{
  "d_model": 224,
  "d_mlp": 896,
  "activation": "tanh_gelu",
  "norm_eps": 1e-06,
  "attn_scale": 0.125,
  "bias": "all",
  "init_std_qkv": 0.0334,
  "optimizer": "muon_variant",
  "decay_fraction": 0.844,
  "seq_len": 1024,
  "train_tokens": 475400000,
  "steps": 7255,
  "dataset": "wikipedia_en"
}
Each number is 128 + 24 x the weight over its row's rms, rounded and kept within 0 to 255. Layers, rows and columns count from 0. The size above them is the row's rms in percent of the matrix's.

# layer 8 attention key, 256x224, rms 0.106, rows 15-30, columns 0-223
size [ 88  97  96  91  99  98  89  96  97 101  98  94 104 102  97 104]
[[139  83  89 147 153  98 142 122 145  87 142 127 140 142 144 161 101 128 132 127 131 126 147 146  84 124 120 164 156 101 129 163 129 163 115 118 124 121 121 106 160 116 166 129 134 125 114 107 131 124 142 119 129 148 126  98 163 136 124  76 126 108 116 118 155 127 157 135 131 130 138  84 105 128 109 104 107 136 148 151 104 125 140  97 117 134 119 191 161 146  91 162 141 119 103 128 143 101  93 118 127 164 166 179 149 145 101 110 116 149 124  82 131  89 137 133 135 137 154 150 140 123  93 136 158 100 138  90 120  64 135 172 133 121 164  81 145 157  95 143 169 173  91  86 110  96 131  77 122 163 139 121 112 146 101 110 123 146 144 133 115 147 106 156  69 147 141 129 136 123 156 140 141  94 129 129 135 160 156 131 143 131 145 111 121 165 147 156  86 116 148 120 141 113 151 178 138 150 107 148 125 142 140 117 122 151 140 149 163  99 127  75 123 153  81 153 118  82 110 161 159 155 125 159]
 [119 144 100 146 103  95 141 103 142 123 129 106 138 140 147 134 143 115 124 135 138 161 120  95 139 123  88 169  87 120 152 149 136 151  98 161 145 131 146 133 104  94 105 131 148  53  98  81  90 111 116  73 120 120  81 163 109 139 125 106 162 131 121 150 137 168 105 146 145 144 153 143 140 123 143 120  90 120 119 164  93  90  89 138 124  96 117 123 162 109  98 120 112  85 144 120  82 178 130 124  95  87 132 104 165 151 138 143 124 143 120 138 192 134 119 153 145 101 163 118 112 120 121 176 117 172 111 126  99 148 139  91 130 146 101 122 148 154 131 159 152 121 108 170 146  77 125 139 127 148 108 125 140 130 158 138 154 122 153 139 118  95 150 115 124 110 135 113 102 136 156 121 132 128 138 183 152  91 117 157 135 177 146 110 137 136  85  96 127 114 126 127 151 119 174 105 115 109 133 104 132 105 153 107 117 135 125 157 119 190 164 119 149 153 106 155 154 132 112 144 140 125 146 101]
 [121  92 111 110 131 144 132 179 166 120 172 109 136 139 137 112 143 142 115  95 142 140 139 110 138  99 164 106 116 109 191 126 159 131 112 129 116 150 104  91 115 189 137 161 104 136  78 156 162 167 133 120 113  82 142 156 122 147 135  88  90 119 107 139 117 125 122  92  93 118 117 141 139 129 119 180 119 119 158 148 163 157 139 148 136 109 115 126 107 177 119 130 148 122 149 120  71 122 142 112  94 140 133 127 109 106 128 136  74 136 146 153 159  93 124 131 151 157 114 118 130 122 153 130 128 135 188  96  92 149 144 139 142 136 132 123 140 127 184  82 162  99 122 150 122 146 113 130 158 119 129 131 119 138 157  83 112 112  92 115 123 100 131 140 157 120 111  75 162 133 140 119 119  93 132 112 127 110 115  99 124 120 141 144 161  98  77  79  99 116 131  92 167 122 114 119  90 114 126 114 166  98 130 143 144 169 126 111 110 114  92 133 134 180 149  96 146 153 113 145 145 108 120 151]
 [109 132  98 141 124 144 168 131 126 115 128 124 109 143 136 162 152 114 131 142  92  68 131 134 106 132 133 120 122  82 121 105 149  93  98 139 136 144 152 120 181 126  92 131 142 113 121 115  93 128 145 133 151 159  96 123 119 181 113 130 153 122 138 162 129 118  75 148 189 107 163 194 113 162 136 152 131 103 134 133 106 117  89 121 151 152  91  99 146 120 105 131 110 172 153 126 147 111 123 109 121 119 100  95 126  81 119 121 126 138 132 104 135 143 107 114 120 133 144  95 152 108 155  81 118 104 153 126 147 186 142 161 134 141 131 180 160 142 114 167 138 111 127 121 123 102 114  91 113 140 133 130 103 170 164 162 189 147 105 108  89 117  99 140  89 133 145 115 145 131 140 104 153 102 101 128 109 125 150 145 136 141 123 103 114  99 161  88 114  87 122 166 148 103 117  77 169 116 109 119 141 125 109 108 136 144 151 123 152 157 128 113 172 125 102 139 142 169 145 120 174 117 139 101]
 [124 161 111 163 121 110 127 148 109  86 102  97 133  98 131 186 103 129 125 111 122 158 168 103 122 141 141 114 131 117 121 140 102 176  98 136 113 119  99 128 150  91 147 151 134 138 100 128 120  98 161  90 155 142 134 147 124  98 166 116 139 124 118 175 104  98 113 128 129 125 127  94 137  94 164 129 108 121 169 149 153 147 150 109 132 127  86 123 105 133 146  72 118 164  91 112 179 105 117 109 119 138 140 169  87 140 153 133  78 111 146 118 145 100 137 126 113 136 148 124 131 116  80 127 121 133 109 140 117 126 166 166 161 134 119 121 144 151 136 169 153  93 133 127  96 125 125 136 146 118 133 148 166 106 148 132  99 154 123 133 103 123 126 110 118 151 149 190 147 113  93 143  94 161 153 109 133 152 130  78 123 136 131 113 173 129  85 111 134 139 146 136 107 123 178 144 184 128 143 104 112  70  89 166 102  94 127 128 129 152 152  69 136 137 122 120 151 181 110 112 131 134 148 104]
 [ 99 121 109 150 141 132  87 177 138 103 119  76 119  85 118  99 112 147 141 155 124 128 116 141  92  96  98 104 104 113 120  92 109 111  88 151 119  98 123 154 150 125 114 147 173 143 132  99 120 120  85 136 110 124 175 125 126 172 131 121 135 167 202  62 137 107 139 146 115 142 127 139 125 135 126 165 129 125 133 135 132 124 145 122 172 100 165 150 129 116  81 110  93 139 127 109 120 139 145 143 155 155 149  91 121 189 142 116 153 150 148 173 116 102 142 129 134  95 138 123 112 123 114 106 143 121 104 137 146 142 157 106 149 102 117 154 127  90 153 108 148  77  90 138 142 141 140 113  88 148 141 125 126 150 142 170 104 148  77 134 145 137 145 115 124 156 144 130 150 143 121 164 112 138 170 131 123 125 146 154 133 142  76 137 115 152 165 105 119 117 191 135 159  80 106 127 164 106 113 115 101 115 122 108 122 139 152 127 127 111 121 134  80 137 104 110 129 141 114 154 118 101  84 174]
 [126 167 141 184 120 134 136 123 132 135 114  85 122 104 152 107 116 112 161 116 162 165 123 114 123 147 115 100 179 134 163 156 111 122 129 138 151 105 150 135  98 110 124 133 117 148 139  98  99 127 125 166  90 118 142 144  94 136 146 120 129  91 122 133 148  77 153 129  96 119 132 117 100 144 137 143 129 172 158 113 128 149 133 100 119 120 146 126 115 129  99 132 107 124 138 185  84 159 147 139 151  88 122 130  77 153  92 113 135 179 133 132 109 147 151 112 128 126 124 154 151 169 138 154 142 138 140 159 105 128  86  58 129 120 147 130 156  92 137 115 114 111 137 118 141 144 124 180 144 119 112 161 148  88 130 115 114 149 135 123 134 141 121  98 149 161 138 130 106 139  98  96  91 117 122 143 113 127 135 104 120 139 150 131 187  99 154  66 146 137 133  99 115 119 172 101 185 157 173 110 172 131 115 117 157 121 128 152 184 103 148 125  89  88 137 119 109 172  93 133 100 129 131 132]
 [ 88 168 130 116 149  86 142 117 153 151  96 133  85 134 120 126 145 149 116 126 148 104 122  72 148 135 183 121 113 145  89 150 124  89 143 120 114 141 123 125 133 152 103 104 179 136 148  94 119 122  91 153 176 151 131 130 150 127  99 145  82 103 153 135 132 104 176 119 125 125 120 148 178 136 158 132  92 156  60 118 146 130 133 102  85 143 178 145 119 157 148 155 113  98 145 137 147 139 147 120  93 102 128  98 141 122 150 168 114 123 146 132  90 198 103 140 118  92  99  90 122 102 133 148 163 125 158  84 135 106 148 125 164 106 124 132 132 138 118  92 171 135 116 124 146 166 136 141 114 143 148 103 140 173 125 154  84 149 124 133 147 100 137  87 131 112 149  78 134 132 141 143 136 138 165 112 152  98 140 113 134 126  86 150 143 140 146 119 114 156 125 124 101 127 134 131 109 147  99 144  94 117 164 144 150 110 112 101 125 127 135 161 119 119 153 137  95 132 100  84 131 121 103 164]
 [151 148 135 129 110 140  87 137 113 125  99 104 139 135 108 149 147 103 106 139  86 134 124  91  99 165 102 145 112 133 129 134 122 123 156 137 161 102 111  89 118 114  90 138 153 114 156 125 115 113 109 106 104 156 157 164 138 183 108 132 180 140 169 133 135 102 132 123 122 121 125 128 160 145 112 118 142 155 162 132 132  85 106 117 118  94 110 123 183 102 138 103 121 135 106 112 105 154 131 113 104  69  96 117 124 167 132 147 172 160 133 181 163 118 146 113 151 141 138 128 112 141 111 141  89 155 131 146 114 155 115  87 152 117 163  98 152  75  81 107 139 111 154 145 128 107 121 133 154 116 123 155 144 145  96 143 101  97 144 108 130  89 142 114 157  81 110 121 109 103  83 136 124 134 170 194 149 114 124 127 156 155 137 116 130 145 126 129 118 133 111 138 122 132 119  98 131 108 178 111 126 146 131 150 100 147  85 139  76 138 155 126 113 100 109 199 134 124 156 155 153 135 169 102]
 [155  94 134 110 156 156  87 106 131 126 160 152 100 150 116 136 154 122 157 114 113 165 153  67 165 103 111 161 119 127 111 127 131 139 157 100 139 135 128 124 117 194 136 161  90 153 137 114 168 129 108 137 130 133 123 189 160  97 108 121  87 114 167 167 130 130 152  99 122 131 122 143 127 137 106  62 127 147 116 105 162 112 138 137 109 118 153 153 119 130 142 103 136  93  73 110 138 143 102  98 119 162  98 162 165 157 103 139 149 127 106 117 141 114  95 163 108 135 143 144  95 129 144 141 140 128  92 124 144 113 117 135 150 159 107 114 104 107 128 115 113 164 130 185  86 150  95 134 110 136 139 144 106 120 158 108 118 115 119 139 137 140 105 151 110  90 144 107 184  85  96 109 130 122 150 174 110 152 128 157 110 115 120 135 126 166 118 156 163 148 139 121 125 111 106 151 131 112 125 106 165  66 133 160 134 107 126 125 146 103 137 128  66 121 155 109 162 136 118 147 115  90 150 121]
 [140 131 150 129 154 171 183 153 127 153 124  85 137 135 112 141  99  77 145 129 144  92 136 144 167 112 136 113 135 144 165 175  82 102 159 160 183 102  85 118 135 147 121 140 131 189 126  96  84 168 110 138 125 116  90 113 114 125 127 106 105 114 128 118  78 123 160 148 151 141 128 135 165 115  91 141 156  91 101 170 105 149 112 145 166 114 132 128  94 135 115 103 103 103 131 157 121 156 145  92 112 112  87 137 122 116 126 130 109 131 124  93 144 110 121 114 130 120 126  94 113 136 127 126 136 158 118 154 100 148 135  85 115 167 122 153 125 103 166 126 134 157 118 147 141 152 128 145  69 158 175 123 135 130 119 120 120 131  98  99 143 141  87 106  94 144 104 130  91 136 131 138 115 104 101  77  79 135 119 145 123  84 123 135 141 146 124 110 149 140 121 110 132  79 137 164 189 160 131 137 136 156 154 106  96 100 131 142 129 145 131 164 113 126 150 132 148 116 134 116 164 147 156 106]
 [ 97 144 109 144 179 132 134 141 113 177 170 147 139  96 127  62 138 123 169 144 136 166  96 168  93 115 133 107 111 143 175 103 161 157 112 147 121 143 158 112 131  60 157 142 126 131  75 115 118 137 177 125 113 136 152 118 118 151 147 119 113 116 118 149 123  78 118 128 107 112 111 120 167 166  99 162 129 150 177 129 110 124 143 160 118 145 134  92  99 111 143 150 154 139 133 103 128 111 102 155 158 153 130 143 117 140 109 111 141 115 124 151  82 118 136 121 132 139 131 169 117 132 124 105 157 122 168 142 128 151 100  91 109 145 134 139 130  83  97  98  79 107  87 119 140 114 133  94  98  97 116 127 149 160 121 135 139 137  69 144 123 136 168 128 125 133 110 122 129 184 142 145 121 113 149 136 167 100 141  84 105 159  98 132 198 114 103 127 138 104 139 123 142 158 103 137 141 136 122 110 128 101 172 111 149 103 120 147 111 145 104 134 141 135 113 125 120 126 133 118  89 142 148 174]
 [148 129  96 173 109 114 100 115 134 166 105 177 158 136 124 110 143 127  82 131 117 157 107 199 184 112 125  87 134 126 120 127 111 140 142 153 117 101 116 162 177  96 132 108 143 133 179 157 125 138 130 137 115 109 125 134 147  88 114 140 126 111 144 133 117 166 129 162 110 140 123 110 102  96 124 120 143 128 118 169 151  96 140 104 112 136 149 141 145 122 100 132 152 131 117 107 123 106 140 137 135  90 157 132 148 147 151 145 145 109 108 102 168 120 136 116 134 151 150  99 100 125 101 116 135 133 114  97 164 123 174 134 112 125  83 146 113 162 147 124 125 137 158 112 119 160 132  97 141 139 133 118 114 160  87 153 116 117 145 110  77 109 101  93 134 149 110  99 134 145 113 127  83 113 105 126 106 100  71 100 183 129 124 126 126 154 151 141 115 153  94 152 183 138 159 104 142 171 111 129 133 126  94 151 146 162 115 156 132  93 165  88 193 157 110 150 135  99 119 112 129 117 125  73]
 [157 122 132 122 130 105  92 136 134 104 151 126 105 134 147 143 126  84 152 141 121 126 137 147  94 155 113 132  85 142 137 130  48  93 109 165 116 136 139 120 160 115 129 134 119 124 103  86 176  99 129 127 107 124 152  93  96 117 118  99  73 179 135 111  96  96 110 125 135 105 123 142 110 128 115 142 111 131 160 138 154 107 120 159 134 177 110 102 127 179 123 155 150  99 162 132 131 115 132 133 154 158 160 128 130 118 168 120 131 145 132  96 148 188 147 164 102 152  87 124 123 135  98  81 131  95 149 115 155 131 148 154 151 132 141 135 147 122 159 131 110 138 123 111 184 145 154 132  83 103 174 134 141 172 128 126 139 148  77 134 112  86 159  81 169 130  85 154  86 127 135 143 132 137 124 143 139 121 108 128 131 105 105 125 122 117 117 124 124 109 126 127  84 150  88 130 129 173 142 174 129 141 117  70 147 103  98 150 161 107 100 140 100 126 111 139 102 136 153 121 132 144 156 125]
 [136 126 144 109 140 165 112 144 110 159 142 132 163 116 143 137 124 141 174 165 126 102 190  96 120 109  54 119 127 145 168 118 114 167 133 137  95 112 109 112  92 142 119 109 109 169 174 125 113 120 150 120 114 119  94 112 106 122 118 122 122 110 106 178 113 144 112 121 110 106  85 132 134 139 119 132 140 123 153  88 119 103 163 110 179 128 136 144 120 147 123  82 104 133  87  86 137 132 177 145 146 127 105 163 139 118 111 117 121 141 105 151 126 119 114 166 120 130 157 117 165 132 109 168 128 172 143 115 158 121  68 116 126 184 123 138  83 115 119 103  92 107 131 160  91 125 133 134 115 124  97 109 140 138 140 110 127 118 141 145 108 101 106 142 129 152  78 140 139 117 141 156 150 109 133 120 116 122 111 143 127 136 176 126 138 137 118 116 174 120 127 149 118 151 180 177 122 130 153  69 121 165 125 167  87 127 146 141 135 144 158 128 139  96 148 126 141 160  89 152  71 151 134 124]
 [177 113 122 142 166 133  93 120 151 149 116 121 131 107 157 167 128 128 139 138 113  94 158  68 170 152 106 131 123 167 129 142 118 120 141 143 120 102  82 122 124 124 151 123 139 117 138 120 149 121 134 126 149 154 135 156 142 124 136 133  78 129  93 141 125 105 168 138 164  73 154 130 107 143 112 127 122 155 109 146 123 122 109 158 163 137 126 134 171  64  94 100  73 128 130 111 141 124 123 186 126 118  94 112  99 117 116 119 122 154 117 120  93 135 143 125  94 133 152 120 107 128 141 149 170 105 195  96 149 147 150 175 146 152 112 105 103 142 100 148 130 117 126 149 121 144 117  73 121 152 135  86 110 132 146 136 145 135 102 122 132 131 130 125 121 129 136 139 112  88  91 126 147 180 130  73 136 104 144 174 100  89  89 123 162 137 157 101 121 103 111 163 146  95 132 123 123 136 126 108 132 144 136 117 122 149 177 135 177 119 172 113 162 125 119 132 168 182 121 140 132 133  84 137]]
# layer 8 attention query, 256x224, rms 0.103, rows 16-30, columns 0-223
size [ 94  93  98 104  94  87  97  96  98 107  99 106 101 101  99]
[[125 156 117 158 102 118 123 167 121 123 150 125  83  96 100 109 108 109 135 161 139 166 155 114 147 135 109 138 126 142 121  82 103 139  93 128 154 148 167 126 137  79 118  97 131  90 119  84  57 102 150  93 145 125 110 130 122 116 121 144 126 115 107 121 152 109 121 146 118  75 141 114 161 109 150 139  92 130  86 153 124  84  96 138 102 127 115 140 159 139 108 129 151 127 155 130 135 120 120 148 124 122 145  95 151 159 131 142 102 147 137  85 146 128  88 135 115 159 146 131 116 148 147 116 156 158 110 132 136 118 127 143 142 121 196 120 156 155 131 144 144 119 100 161  99 111 122 141 105 166 130 165 140 112 166  75 143 122 121  98  87 123 176 107 120 168 157 121 102 168 138 126 122 160 151 145 204  90  99 135  88 173 166 145 141 112 133 101 140 119 137 159 144 146 136 116 140 107  97 145 138 107 113 153 141 137  87 134 109 123 108 161 163 131 118 157 164 120 116 166 145 159 127 112]
 [130 103 124 129 116 130 159 161 151 116 132 133 116 135 123 141 138 154 126  88 159 119 145 139  96 125 126  99 120 102 158 126 138 143 141 120  99 135 127  81 113 112 123 175  91  87 141 141 163 137 116 148 123 124 163 144 105 136 145 150  74 138 109 127 110 103 123  99 121 129  76 117 110  88 122 189 118 132 165 156 121 153 126 131 165 121 113 153  86 174 140 118 123 158 127 127  72 141 172 119 109 131 133 118 104  88 149 123 132 162 152 112 119  82 133 109 137 146 125  95 112 159 175 136 159 113 159 121 131 133 123 177 145 130 123 104 133 143 128 109 158 132 137  91 143 126 128 121 136 126 138 117 149 141 149  75  86 115 149 110 104 117 121 139 152  64  96  62 129 131 101 144 143 137 139 143 104 109 112  90 118 147 139 157 152 140 105 116 105 120 158 135 203 134 116 146 112 118 133  95 138  95  80 136 128 154 122 117 119  88 104 195 143 184 122 124 143 154 148 153 144  97 102 145]
 [ 86 123 125 129 116 130 117 146 137 104 117 112  94 123 133 117 155 135 131 146 134 132 181 152 111 150 131 107 111  97 119 114 131 138  94 113 124 134 192  91 135 125 104 137 137 101 110 104  82 154 122 133 168 142 142 163 104 127 116 139 142 133  99 151 145 135  99 125 156 111 141 152 126  95 149 174 147 126 130 126 116 100  92 118 125 172 110 104  99 144  83 114 177 170 137 134 182 133  75 133 142 105 105 109 162 115 111 118  85 110 112  83 166 121 125 119 110 119  85 115 152 116 141  95 119  97 161 157 141 181 128 136 171 116 127 124 107 140 104 150 108 123 155  88 133 135 133 144 105 145 111 109 110 143 118 139 211 145 124 107 132 105 111 137  99 125 153 159 137 102 152 129 142 132  98 166 112 107 146 177 125 143 128 104 148  98 173 121 133  65  96 139  96  73 141  95 134 119 145 105 119 137 105 133 154 142 142 143 160 166  98 106 136 138 118 143 146 107 144 154 138  82 103 121]
 [150 177 145 134 137  99  96 144 111 131 165 135  94  70 101 171 131  96 152 126 122 160 146 132 143 114 142 103 118 162 121 101 120 125 143 157 141 143 134 134 185 146 153 151 124  98 100 111 125 130 136 145 151 135 129 115 100  97 124 162 152 131  96 147 114 111 127  93 138  76 103 125 148  80 151 145 129 109 186 125 149 120 134 128 100 121  90 126  85 136 120  59  99 129 122  83 161 139  78 114  95 117 153 150 127  97 128 147  88 128 155 134 122  87  97 124 113 160 177 128 108 169 135 126 155 125 133 100 104 149 121 139 124 128 103  91 154 140 151 135 103  96 114 163 101 129 114 170 121 137 164 120 105 115 131 132 111 117 115 129 122 110 144 117 113 105 154 156 133 122  89 141 111 143 113 130 150 137 167 110  97 104 152  77 143 165 124 120 147 152 117 188 111 131 185 142 150 135 133 104 120 124 112 114 121 110  90 116  95  97 167 137 122 117 159 123 127 160 140 110 118 109 126  71]
 [101 128 105 145 135 144 137 173 133 103 114  91 111 122 143  95 107 131 138 152 106 129 125 155 122 105  98 135  81 123 122 100 123 115 121 131 118 121  90 172 157  89 120 134 164 106 115 142 120 150 118 135 109 121 165 104 156 130 137 132 102 160 143 134 190 184 137 142 114 109 150 125 124 162 118 134 127 104 127 145  67 158 177 124 169 113 126 134 147 121 127 143 146 158 108  97 126 134 112 133 150 160 161 124 132 153 154 120 122  96 105 151 119 128 133 105 167  91  99 120 117 119 110 136 115 136  70 154 117 104 148 146 137 158 160 134 143 102 127 156 154 111  48 105 125 146 141  96 130 128 154 105  94 172 133 174 120 119  92 134 123 125 130 126 134 152 151 118 122 104 102 149 102 148 129 129 152 120 131 135 163 100  99 157 108 145 164 104 144 128 181 156 181 120 110 138 149 110 127 121 119 122  93 119 158 117 189  74 104  92 152 142  77 156 147  92 134 130 147 140 125 135  76 117]
 [179 100 128 182 159 146 153  95 126  89 113 107 169 118 138 120 121  76 135  89 147 125 112 155 142 159 118 157 154  86 151 146  92 104 134 161 137 117 127 163  98  95  92  83 119 145 144  93  96 101 130 146  90 114 116 111  95 127 101 129 132  86 121 116 139  96 128 161 112  98 188 119 138 127  94 123 108 120 175  80 132 117 145 134 140 126 135 131 118 121  99 162 113 137 142 150 112 121 136 118 141 138 144 132 108 161  97 119 143 121 113 164 124 158 171 126 129 175 117 161 149 165 162 147 171 185 174 129  88  86 131  99 129 165 154  99 105 143 113 129 126 141 104 128 105 130 110 117 139 100 130 154 126 116 144 174 113 115 140 135 106 159 136 136 125 168 139 154 120 140 104 158 129 118 129 120  80  97 115 103  90 138 157 124 140 148 133 110 176 149 139 119 120 109 135 127 153 172 140 140 137 147 107 126 141 160 131  96 134 121 121  97 135  93 112  97 126 172 132  91 118 141  90 144]
 [ 88 169 131 118 143 126 132 149 103 119  98 130 102 164 152 104 182 150 131 121 145 123 126 101  96 111 135 142 122 145  64 120  95 126 159 111  87 151 125 141 162 117 124 111 157 105 111 125 164 132 151 135 144 170 112 151 165 122  96 134  90 149 132 138  83 153 112 128 114  64 166 156 167 157 162 122 125 138 123 108 122 145 100 133 118 165 161 140 133 107 156 143 136 106 140 103 124 167 174  99 106 100 126  94  90 103 154 119 164 123 128  55 109 162 108 154 154 110 124 109  88 110  90 148 152 154 123 114 124 151 171 131 130  97 113 124 131 113 138 102 136 115 120 179 153 160 142 142 130 128 154  81 164 124 146 153  86 154 125 119 164  81 154 123 148 130 148  58 142 118 147 110 116 131 107  83 125 104 114 124 155 111 110 142 143 104 124 135  93 153 124 123 133 152 132  77 118 160 142 137 151 132 132 119 154 128 159 131 112 108 125 144 107 110 139 139 130 150 122 103 114 153 130 149]
 [133 143 122 155 126 150 109 149  98 117  99 139 129 142 118 106 134 103 144 123  82 121 127 133 127 163 144 101 128 124 138  97 130 103 114  96 160 118 119 121 119 100  96  97 128 137 129  69 118 103 111 108 114 137 102 130 142 123  98 141 154 132  96 130 172  93 107 118 118 176 150 127 151 178 100 111 107 169 120 177 123  95 157 151 112 119 102 118 188 114 159 124 141 183 133 104 168 141 112  99 133 108 130  85 134 170  84 132 134 129 141 135 141 177 141 107 170 122 140 149 110 157 116 100 100 154 124 120 135  87 142 126 138 109 160 118 139  97 124 103 121 129 102 130 127  98 130 130 164 123 130 165 112 195 129 162 101 137 131 131 126 100 169 101 114 171 119 148 114  86 123 176 126 133 178 186 163 111 107 101 138 179 114  96 136 162 112 147 127 154 130 149 115 142 101 111 130 130 121 104 125 147 129 158  99 151 103 122 105 125 119 153 103 117 110 165 160 101 151 133 169 166 153 122]
 [134 111 140 129 112 159 112  97 121 110 167 163  97 134  77 158 142 136 192 153 103 132  88 136 137  72  98 135 105 120 131 127 151 144 141 140 117 130 106 113 158 139 136 149 122 144 132 162 170  73 109 128 108 142  93 168 162 106 142 108  87 121 178 110 160 147 149 132 125 180 116 180 101 141 105 104 123 125  60 121 157 131 144  90  98 161 123 124 164 125 144 104 135 126 103 129  97 150 143 135 103 160  96 153 134 136 142 143 155 139 128 122 144  97 112 143 129 155 162 149  76 132 136 162 126 126  89 111 145 104 114 153 146  95 143 121 143 109 158 115 135 179 141 127 102 122 147 112 112  92 138 140 129 105 165  98  99 131 109 166 118 146 108 131 107  86 126 132 155 106  95 113 116 124 153 126 159 149 133 108  96 139 150 134 110 137 117 144 113 146 134 159 127 108 168 113 123 121 120 134 140 126 121 162 120  81 102 149 165 113 114 139  99 115 107 120 125 109 161 101 128 132 183  66]
 [158  95 135 129 134 141 172 161 134 121 138 124 147 161 131 163 109  83 100  91 127  98  82 131 178 122 143 170 100 105 144 185 105 119 181 113 152 148  94 104 116 120 131 157 154 159 132 140 101 133 118 138 175 109  78 152 101 126 126 132  73 160 100 141 112 118 129 164 150 114 138 112 197 101 151 127 131 102 117 168 139 165 111 117 121 134 104 117 157 129 134 114 103 149 156 134 115 153 139 104 142 108  82 114 127  95 124 103 138 117 148 108 123 129 127 124 114 140 194 126 114 142 163 128 126 136 112 146 128 166 134 134 141 104 165 112 115 100 143 171 131 194 108 104 145 147 182 155 101 134 117 134 108 159 111 127 120 105 145 111 108 144 134  96 140 156 138 128 127 119 134 116 122 120  91 102  70 132 131 144 106 107 123 138 139 152 131  99 105 109 137 113 140 101 109 185 146 143 114 179 111 122 113 107 116 116 152  96 117 173 119 109 141 114 112 138 117 115 160 110 141 136 115  79]
 [118 124 125 113 154 113 176 143 121 149 149 123 188 120 141  91 154 140 146 135 108 140  71 159  93 139 151 111 140 106 178 122  97 131 114 121 122 135 162 169 117  86 135 116 118 145 101 138 115 153 143 131 103 157 137 132 146 137  80 137  99 141 162 109 155 133 124 133 147 138  87 130 158 164 116 166 139 119 128 156  77 161 132 143 146 150 140  69  97 133 107 154 193 165  90 117 117 108 132 124 129 126 183 127 131 171 134 130 122 116 156 126  81 123 162 137 119 137 106 119 166 125 120 139 113 118 134 150 133  94 112 131 105 199 101 143 135  90  80 143 110 130  60 138 135 125  99  94 106 121  84 125 150 134 156 135 143  97  72 127 141 110 149 138 132 135 142 139 119 118 164 132  93 107 134 154 111 128 114  97 156 111 110 141 137 110 129 130 133 133 136 117 137 155 135 116 152 131 123 114 134 104 161 121 149 125 110 117 122 159  89 121 177 157 119  82 132 124  88 119 101  74 134 135]
 [150 131 125 152 119 109 101 142 128 181 160 132 163  96 150 111 115 153  59  92 143 161  93 158 170 131 141 101 138 141 111 131 121 136  95 166 147 103 137 122 145 142 131 113 154  94 134 149 111 143 135 172 130  92 154 131 138 141 109 151 152 122 118 108 133 111  95 108 123 143 163 148 119 129 150 112 130 140 104 159 170 100 125 139 174 114 121 132 150 155 102 137 109 135 107  92 134 118 138 152 110 102 111 131 168 154 117 184 134 142 123 113 160 142 137  91 147 132 155 108  85 112 119 104  95 119 127 105 130 111 120 132  90 108  83 179 158 151 124 139 138 165 127 177 140 109 137 102 136 142  88 155 136 121  78 137 152 100 142  90  69  93 117 132 116 196  92 127  90 112  94 134 112 151 149 126 126 132 128 115 155 116 123 125 100 131 143 120 128 166 100 109 153 138 114 112 123 219 126 133 140 116 111 138 110 143 137 122 104 128 133 105 150 156 151 130 113 103 138 120 106 175 129  90]
 [136 137  63 105 136  70 113 138 114 110 128 125 111 123 141 124 111 100  99 117 101 127  75 152 117 146 131 168 101 123 134 132  92 117 122 120 115 119 111 153 148 122 101 149 138 137  78 117 163 123 117 119 158 115 152 109 126 124 130  79  67 165 122 125 123 143 118 126 140 100 135 106 129 158 144 144 129 137 141 148  86  97 146 116 136 166 109 102 174 149 120 165 126 129 127 175 164 120 148 148 133 163 138 121  96 146 173 124 117 110 155 154 114 160 171 162 106 105  83 125 150 146  98  78 108 154 127 113 132 150 143 145 164 118 158 137 150 137 135 112 115 135 146 156 169 160 131 146  91 108 131 103 119 159 138 125 153  91 101 175 111 100 148  96 174 117 132 158 107  88 115 125 121  99  93 165 101 154 105  85 148 102  71 121 159 139 123 134 121 103 148 134  76 185 112 126 128 133 134 165 120 112 129  77 139 140 132 105 156 124 130  98 130 132 124 122 100 145 143 115  97 135 142 122]
 [136 103 153 131 121 141 100 154 155 172 135 118 143  96 106 138 128 109 167 136 114  78 122 129 161 113 100 135 144 137 147 110 112 135 147 152 126 161 148 102 136 119 111  80 111 174 162 120 109 126 171 132 118 129 107 131 116 129 121 143 131 103 136 124 125 124  86 162 106 114  86 133 123 110 142 145 154 131 152  84 103 133 148  95 126 127 108 115 133 122 131 122 131  83  89  87 143 142 151 141 151 101 129 159 159 162 119 164  88 173 128 168 134 117 107 152 106 170 156 144 152 157 152 151 148 120  97 116 158  90  93 120 174 132 118 122 120 112 164 198  84 124 155 137 105 122 171 103  98 145 117 159 117 103 116 117  93  77 166 169  65  97 130 108 107 119 104 146 161 121 127  95 133 137 104 146 117 109 137 129 127 117 139 138  94 133 130 117 147 134 126 149 124 115 149 128 125 113 116 109 122 140 125 164 117 113 102  84 106 143 146 174 166  96 103 109 132 106 142  81 156 169 164  93]
 [170 151 132 128 182 105 101 100 139 132 115 108 144 114 155 132 133 106 137 100  99 142 103  99 156 131 115 130  67 159  82 100 110 156 156 161 114 120 116 114 159  91 175 130 101  70 132 133 143 130  73 130 134 119 113 133 155 123 131 144 120 135 116 149 123  94 125 184 150  92 132 133 105 178 143 143 125 160 115  96 104 138 137 104 108 164 123 143 161  74 127 102 108 142 152 107 157 149 167 160 156 108 116 130 130 131  93 121 120 139 122  75 136 146  92 125 103 144 160 151 121 120 125 150 193 102 130 110 124 122 122 168 150  84 132 129 113  82 154 133 101 125 111  79 100 137 124  96 109 128 152 128 146 131 134 136 182 116 141 141 100 146 137 152 110 122 120 119 103 107 108 121 137 144 133 127 159 132 153 167 151  87 106 126 137 107 170 160 100 101 126 108 140 110 127 105 113 121 127 140 124 134 127 121 106 128 158 128 136  89 123 169 150 123  80 163 159 169 151 137 173 127 108 103]]